python train.py --num_hidden_layers=16 --hidden_size=384 --num_attention_heads=12 --num_key_value_heads=1 --head_dim=32 --intermediate_size=1536 --vocab_size=4096 --hidden_act="gelu" --norm="layernorm" --norm_place="pre" --norm_eps=1e-05 --positions="rope" --rope_theta=2470.0 --rope_fraction=1.0 --qk_norm=false --attn_scale=0.177 --bias="none" --tie_word_embeddings=true --parallel_block=true --extras=["capped logits"] --init="trunc" --init_std_qkv=0.0185 --init_std_o=0.0 --init_std_up=0.0185 --init_std_down=0.0 --optimizer="soap_variant" --learning_rate=0.00562 --lr_mult_up=0.939 --beta1=0.95 --beta2=0.98 --lr_head=0.00837 --max_grad_norm=0.5 --warmup_steps=200 --schedule="wsd" --decay_fraction=0.689 --decay_shape="pow" --final_lr_fraction=0.0 --batch_tokens=131072 --max_seq_len=1024 --doc_mask=true --train_tokens=488800000 --max_steps=3730 --dataset="wikipedia_en"
Each number is 128 + 32 x the weight over the matrix's rms, rounded and kept within 0 to 255. Layers, rows and columns count from 0. Numbers have three digits each.

# up: layer 10 MLP up, 1536x384, rms 0.164, rows 1136-1167, columns 0-95
# down: layer 10 MLP down (transposed), 1536x384, rms 0.179, rows 1136-1167, columns 0-95
up1136:169089133127103073181110114162131133181079109141171121102120179074099102139153100130060092134064181104145139120150197120134175122108096128157123161144186182096149161165121129119042146139150085172159129189124094125070185177164132170088124112131138124111116125145058107112066149118111151138
down1136:175090083132105153175175115133153148106106113099123173110119110113174144132090164114098147114165135136081121183109122131169124148160090170119120096085144146143130100139066136130177122103163133132119121133084109190095117147130107126139092094090151111150127136069172116157125148171160175097
up1137:117116208080161109176208104149129102126200192072151141119088174138136119117137101173160114105124152120153122138111121147135148120076118138135135138112142176115074072175098121190105076140123165099109135098058174091171133083169132110132149107152138180143123178153106138143139101145176142135
down1137:080100154119135123068095144116149119085144124137136149119188131088155048164103142250166099133141133171136110078179124101116164109097154119085108100056144107102145100136155098092131102086126111113110144131086111133133122159081161089158086072105151089143097058083114114136134110131104111069
up1138:128124123083070139143096139141148145115160073174111102098170148095143185155139122194112119166138085133112148139123120116145101108138176169156080103123127163142097091138148131126117102142144155114158092133080134132089110114081110118114127088081143130123089160093133054152081108160103141120
down1138:170178133124137138117142091090113080110142121137122114155151141152167110157140106139167056066106134175115111128133189186107087163079080132171139207149107128142097105085134105120184065137115087154133138110164151136094145101085166129127170192102160137153125227141105153123139074092161126103
up1139:095160090198111189112153144175075102101145117113108155114162102104158072105106150175141137130141141154082133166102100125103134151124081095117138100088171139182130129106178161131149051108091118147106110105145193153101120078096110152092079123101133085162067137128068099075095175111084084153
down1139:066150118124161111089159109108157129098159140169119132128137140117130147129159096083176102170140084127118105079121140130097156118130111114108125135121143160102091154103102097166149100105080097134144129167133071096183129223147158119126122109084088165112150117114104111119140161122123138128
up1140:061131146091108085173112199162076142095154113122058092142144180138101126133085135124081129085149168147131096106140086076133168115098150175096081174147153092148105084083094092110132133175131201191141140162110126050140133184076101116088114152144129136060101134107180141087124114196082155168
down1140:177120128141133148121125103128139100162156109194125104196116132128179144138119148159170118133060108116090113133098116163117132123102111133113131137123118062146136150160120175094151120093151136119067120133114131150077128144108129164137134142156095133121102129151166119173078060150100091136
up1141:180167205139111116102143078141204118167132118223204173087122140108093105157157154115099129152112115154116140156135143143091144162105140076093147098145103123161146133115080121176165117093132150104111101138098130104147119077092157125102179089158091097090139176125145188141140137104080152127
down1141:143123102130123105123087114178084149100150113177131145110173132105123116109140155161171063085134125075125095102168116069122172127126111096112108078163168080104135137164161060120101110121151090198157114103088125242179171177093074141168131129085137106030157107107097131149127184086104153134
up1142:138135130143110153098119180156096148129148114149095094123118038191081090158110092141110118131115123158107177161110100096135139174164174110123149097131084156151187155066084089110132061138145169154162142159176147103139157087139166122092119107168137131071115116189099094144059164146123121122
down1142:219132137095134081154077116175116193104130097093114101098180150148086151144106159194183055142117094127142151140085150092120163149106122142114111109097108108128130144060169118107107146119138038091090118157100097092089123115104148080154144083093163129198046086166191094137063181078088054031
up1143:128149144130108115119103115122112116091181134132116067123151137139090102163126096109077038137118116102140114079111120147134159135134132080122128093124184171112106078100122123111148124138082134089122107148139144091128173155086113163131162114146125103094138128138149149137121154097099147076
down1143:178110129134120135094155084136111095115101136164144177156151151095189119123136107070138104121148143110088105163119097074138161130110107095081131123147093166136067091149138124149135114126159132086133115095170129139082120096168155117140185117087141132124093140170160102117102122114184167132
up1144:136130138135146104146147104111124109079134155135102189074068143136109160187159120142132101107189082087122136127091110081199133108123170151102114125149087094107139208128137105153066070096093077074145154108095199152145115130139145071137197151094136131152136124152142088113142087140112171061
down1144:107088076127130133112115147070126110149173118054144156178173124083175153138049100148112109108172133113133142137157189147096140029185058069066146168083100109133139169145110142146129151094080153156144118070105122146163116095175172168117133091110094123126102079120175142133130156198159193108
up1145:139100126106151131147120144111126126113160171115126081078138129181107087150090126158099140161134137054087136147129099110150069130155173104142097146153130117105102094141180108134116124087199117116123146142133142116090104103067136154121133107113109123095121148150119093099117101110125136117
down1145:085129126091128074141115108096141116105109150174153106086125137180125046147097096120142182107176080134125114105104108162090163102124122113135127121135142082084139085114219127118133187153111135142092060161152165110060069141103148113143121158157072062121113142104120163172120167133151100103
up1146:138139142164134084142154106119118129132053100088149118118108152072094165128116041129149129175155119099185048109130128115163144077138117155095085115149153133093132118102130063134211092089095134112122092103122188130153120096142169136072117146125162137195157125130129117111152160126196110110
down1146:125160130168124057091138134159206123161105162136114101138145089122160118077178210153135116100122165110100133111100155130126126124127107057132145158114129098097042129114153110150117090103190112129159165104088061134190079114119148092164107083161092170137138147051114135120140108096145061114
up1147:095157105111131125215142153144173101103135151086150137105111145115164152144117118098111143169086172125079157123137106173206164091170150138141133142141188138186105105145067127160171102084097101158136089124171102106112131139142089133091094070126126117127135169127127149127148104140080119124
down1147:129140099165125142168131174088179090107117139146131140068097091145143123148077177113101111086138115146104161135128132130110126165134112140068124076102139180160174127124081146102116167117116096100101148093163061111129159154110140115141120100158072160103091127126121049144086131153123172123
up1148:160098059091200157108162097097154145138152097073086143141135142135145115109107163121147080102130113151123161120120137179132133075137172135112113099163147092185126160109140093069102137143101145095128145123129097075115106112176134124120114144129101152132085135121097147106119095125158135110
down1148:130146094131100175106116118038212122100136090130151107103114134124130121125162124159122196159093150077100169147089113089092102146163144146140139113069131155191140156073156129126190153109149108131173083126195124100129111135060115097095175166076117092125106092097154152140062080142115163119
up1149:161115119184116154142151140174107122079047123090132170144141204085081080142114138109167131109117137185130113129104080159139120133197115096156086104078093133148112122133091252078132115031090120113134120176107125109145155144189145097157134175161080115113101072087175099126152048108101069152
down1149:146089147195145141174090105121134139146119169103116136167132132090126150130108167089222163133166133081145101135125070125135173098108068145101052127102146088065160113191135138138107118081149141132146172070090201103152140062156088117098133132170118127146174100140095120161072099139088148142
up1150:129132115072165144064104103095123149094115101111120126125121115089110103131097098152095107103159068162109163121180137162120147095152159086081124117080115111126131127113135114117125130088097158150137155127112147090122084152152160131121134126088071159128081146190128126147080128106071082149
down1150:148111131153130075159098141168160124148174132147127147129136126111144109127124090126127137133106195112159086112106127126090124144139077164170132114128145098157124128168113148157144155149126109084114132115114108131152188126159096116135103109187139089155154115101177125117165126132200116100
up1151:146091126155136113162142147121132112174105110121130148122125156174116081125157144133061143127051110103148137139072125171103180137173097183137165109155100160105111157177160153164087148117127077093148124148166089122105115123167131065132134109083102146127178117118093134149117119168146136134
down1151:133124102142143156164089128078166180147101143132089057143086180157134069126136127165129111127186112066166123097075072119119203129175077155099126155065173166103153134143160139177110160045095100122123117106110138137196183092195124117122112125146150082143130082095113119146162136114168126152
up1152:079141094121170067156113141103171143083095180129132125082149144089131104069122104159131100170146129145079121111134146124175101125166155109123061107125099133128113097135128164140143092083105118170158129128122173087101142143168191097148158151151165122139137054152108131177081141121087113150
down1152:168127122145120127149152098134097087129148119133160115127090137115074104186153111180113100115160121164160107110105156119156127146095102110072139169120121138163145116051102184102148111139107157123087109124176084084121120137101073122133084175154164120119163162102129137153124128111067128110
up1153:105125122098079115094121086150114114150158144140106116103160132112147144163117090107165134089129079127101148149094065135193094144115121105085062057124115099157086146154132127109088079153104119130173149117127109137111067125146110145141145072166045101106142097182114086071153115093185152115
down1153:123142184113126170182116117125127106137174201126100099085164085109109091062146151107177078067088135163162196114083152105168121118151070085109075086122104141197142155055121093114161120099144135163151104127123050143163097121112134157068186122138090146142168109138074102181181149135190099106
up1154:091116110096153170111140162139121106096210110058122122154117113148113132098142135176067129160162129079141138112144136123147154065119152119164116124070104084148157122189201149146147105154152071105109076123130132112101110143115123126161152190122211134106059155131065123103104106128116140154
down1154:140157078100127128116120109137131089137110174166082095149122127101153114152124122109188166130104156139129142130119145132127107171116060119161154121099102134149095109077144058132118148073127131145152100148129091133122115117086139133174165120199098190135135173112128138161112130107162099092
up1155:204158071210184143042144117128083137117082163114185124163094132152176153199117129126113084145159128196068103132162153110135094163138159129163116153187130114078138114099141122122130096112112151072098135171148104174098120177119142142150150055117017170137113121087150126160165130098107100141
down1155:143088087113116109116117154177149133130099178111138128088181071165167152077089131134205093156129127166101068131138139135161097116147133126175117136227129123136172115102077127132119119135123167150057069090123128099109136173091178120146104125146143164142136145114113149129098173145078081140
up1156:088147163135124132148137080083201122146140185123105095104133179125110149091094144116113136163108135095078104123090166104129106127114087145179158134135094144086152152113112148134131138159182129097157133167147163138085102152059163118139103133135133160203128090131134132115094159072162119118
down1156:111135112074071125135116140106130129142073137113140152107196089152143177064145157123164118147177054184123122152069112116137092145138057133142111089102169085122166164144092115113164121140148113063173179111156145141062125139143185154172090079127113142143081120098104117064145153170143128102
up1157:150085157182116172118093095100148129116167136100147144131165091096125163066131093125209099093133103138097143113115104123137127147116105109113158169143145064158102068144086143120190061126173105153174162167155139107102175081151065119150082210122153149100108111119108051124079131150108102187
down1157:131133191140127108134147153096177091108038089059122146185126098133202120100129187127118146120085166117060112104131165115159086120148173158098154101119109153118162116113128129096075100167159128135139163148132085126115152190090127155135142117121084115167174145121081151167086149126150102114
up1158:100152118152146170115157090114130128149135147122136144093180136165156104185058108105177138127118115090180114102069123110172126089148103218088184158070123098119117138154133132122155140130132128128138072126096169097088170158101100188089148066100205107103078075087143159130155109108150111140
down1158:198096097175184142145088111123092131132157107095152053146097144097134142073166118171075123109107143099090154173125045172110092159107146118130109107137100125140121148156162142099112148127147093105145139126138104160171144128130162104131129101146147117112108151142112150128063125110126077113
up1159:150125092135125123147119101106038134182074106138109105102090135159087156146157116117132142162145179122157158166115124135166159137162113165096081104157155097099148162171107178124166146149137120174131092083146159109179111110110175086131191085112156144061146098130148127093082162160158107133
down1159:172073114048128118139097108116119145167135109104159088135175147126128154176138099143175130083141072053106084140152115069110135103108144164108118150137174071118181069132151061099137068148142137102137111142139140070126102169128160095126132097103158142103112159060109112158112141141144173147
up1160:117087098128181131073143173145129149080136152074152123148090085149109106084125079138133097065155172167166163148138091202124164087119216175106156128169165101145183096084105077159096134207096159146189152102116106139179123122099116092123139049165178129071157095170086144145100080119119104160
down1160:138106118123129118186130145095108113116112157160161112105129119147119143096126153157081157106163158124110127149128092071101111101119130121090130070107195138106161158166117110124100123102119103142147126152132153102139142139186112152137101079196196075048119158139137172126100145116133095106
up1161:171143064100104127138157109101142124088164139173128136152127138104093100100197100087114123131123154157174058104128137103144101139135105092166154163137181137138145052136169083132180127107012094148126180166132207140158100114138063119152133088150073128156107127089149130127115144142157126173
down1161:145077141157122116107168073089134151113149155108144167181117089151153117104148184161162139129159130153175136099115135146162186187125117160120138102091168141178113104136166110075085138071089109130092234106118053103116113102150128090180094183179149122147072154086095195154100046073096091111
up1162:165132151102113147084113060121129124130078142161107044094114188065162113143115091111096144176095104145091138115100140148104143120194122137089166174151149203127143149123113103087142124098091078122113126104182059107155063131156157137145106052158148140084108122100147071138076099126116142111
down1162:110086143111119141118117120143125121115059119186123114072110106106140095059157076132191066118102091178114087069087134147106075140132148057169100180133143108123077143107142158121150144057116169091174076140162137073121130121121187145116119070127133192139141144084113107109133111163133105150
up1163:108103124157156159148143113071133113153157109108211141151153106105124096070077096128137129124108078161070127097148113097138114085165096155150099105149109159094151147052144100099119141097100118079109183117155137118136152150118096113158061113086128124078144141122138163080116083126163157091
down1163:119160147124114129152125146100203153143198073148109103091158127121124141113130114071130132138154133165141158137122101126134082111131127088150091099133102143142094078153173176173174095114139133162142148153170118131123079125157115119130150067148182101188163123139127158143135137134165081144
up1164:157140105146087119172189146120133171126009135156110141138158134148136144166130044105162108131120136036170119127131132185126152183147169135074100143116154153108104152151157195151151172127072177084124171141049142122111120126100145120118074147166111172091109098110139141102139142213150133102
down1164:069171107132086093068133117121118139156111130172082123149122133148114101152130162089131154127144110106099130105108067160131125133157060071135103137123158121085178155124203136128118105116143149194160084112048140131148177150146138082077096157183181128141168183114148139147077099092113121127
up1165:131155111176127116116029139138121084132089183159114086137139131135151102127082119112126120110149191176177081135062122133123124131109077109136115126135103135142136132074099113147074066098136106169104115150149086139123154186200098099124142109187108155157145102145138106167115102161154128135
down1165:139130145093174168076127149068171092081097168098139132142082129157098135090132093099132112149116088123143140136148123136094109166119134140163130101106119190083096212149098142155146093091107108208142079144180142102120136141142156175154136119105160087123150118077090088136108158152143089103
up1166:103100145085160116112095107224087188098136119085125102107125139149108169121180188185094139099110164157099179148083088144086150131091152061153196101091186123121148045078182114205069100127136115113142145064146088117142112140139106159141054121131117115136128100140164125131107097110157061113
down1166:137111132133158083150122102109102173130108118141111173191164108163052139088146155115126127083144085193155143080173110102111078153099104100126113170171108148099137152115124052168078174134076122108148070140105117101124196095102102138101137182150153135189171093081111193142158108138165120098
up1167:127137149122161118137146157116130127131152100140128156108025118120114113131112206088204110180129184143137143162154072125086130182165179096092107101133221150132140102091101126138148125147180185110137185091123190148084148110149088133138146100159125136138150186143141126098135109157172119156
down1167:082138117083153088172143066164153113140092112112062133116091054110114085146152171094220155179143144142171204054123117158153138138112107152114118113136168114138173113179107167083129126154119121148073151114110143137146136135180096154078087094103098054054132129103129097049108098128159136132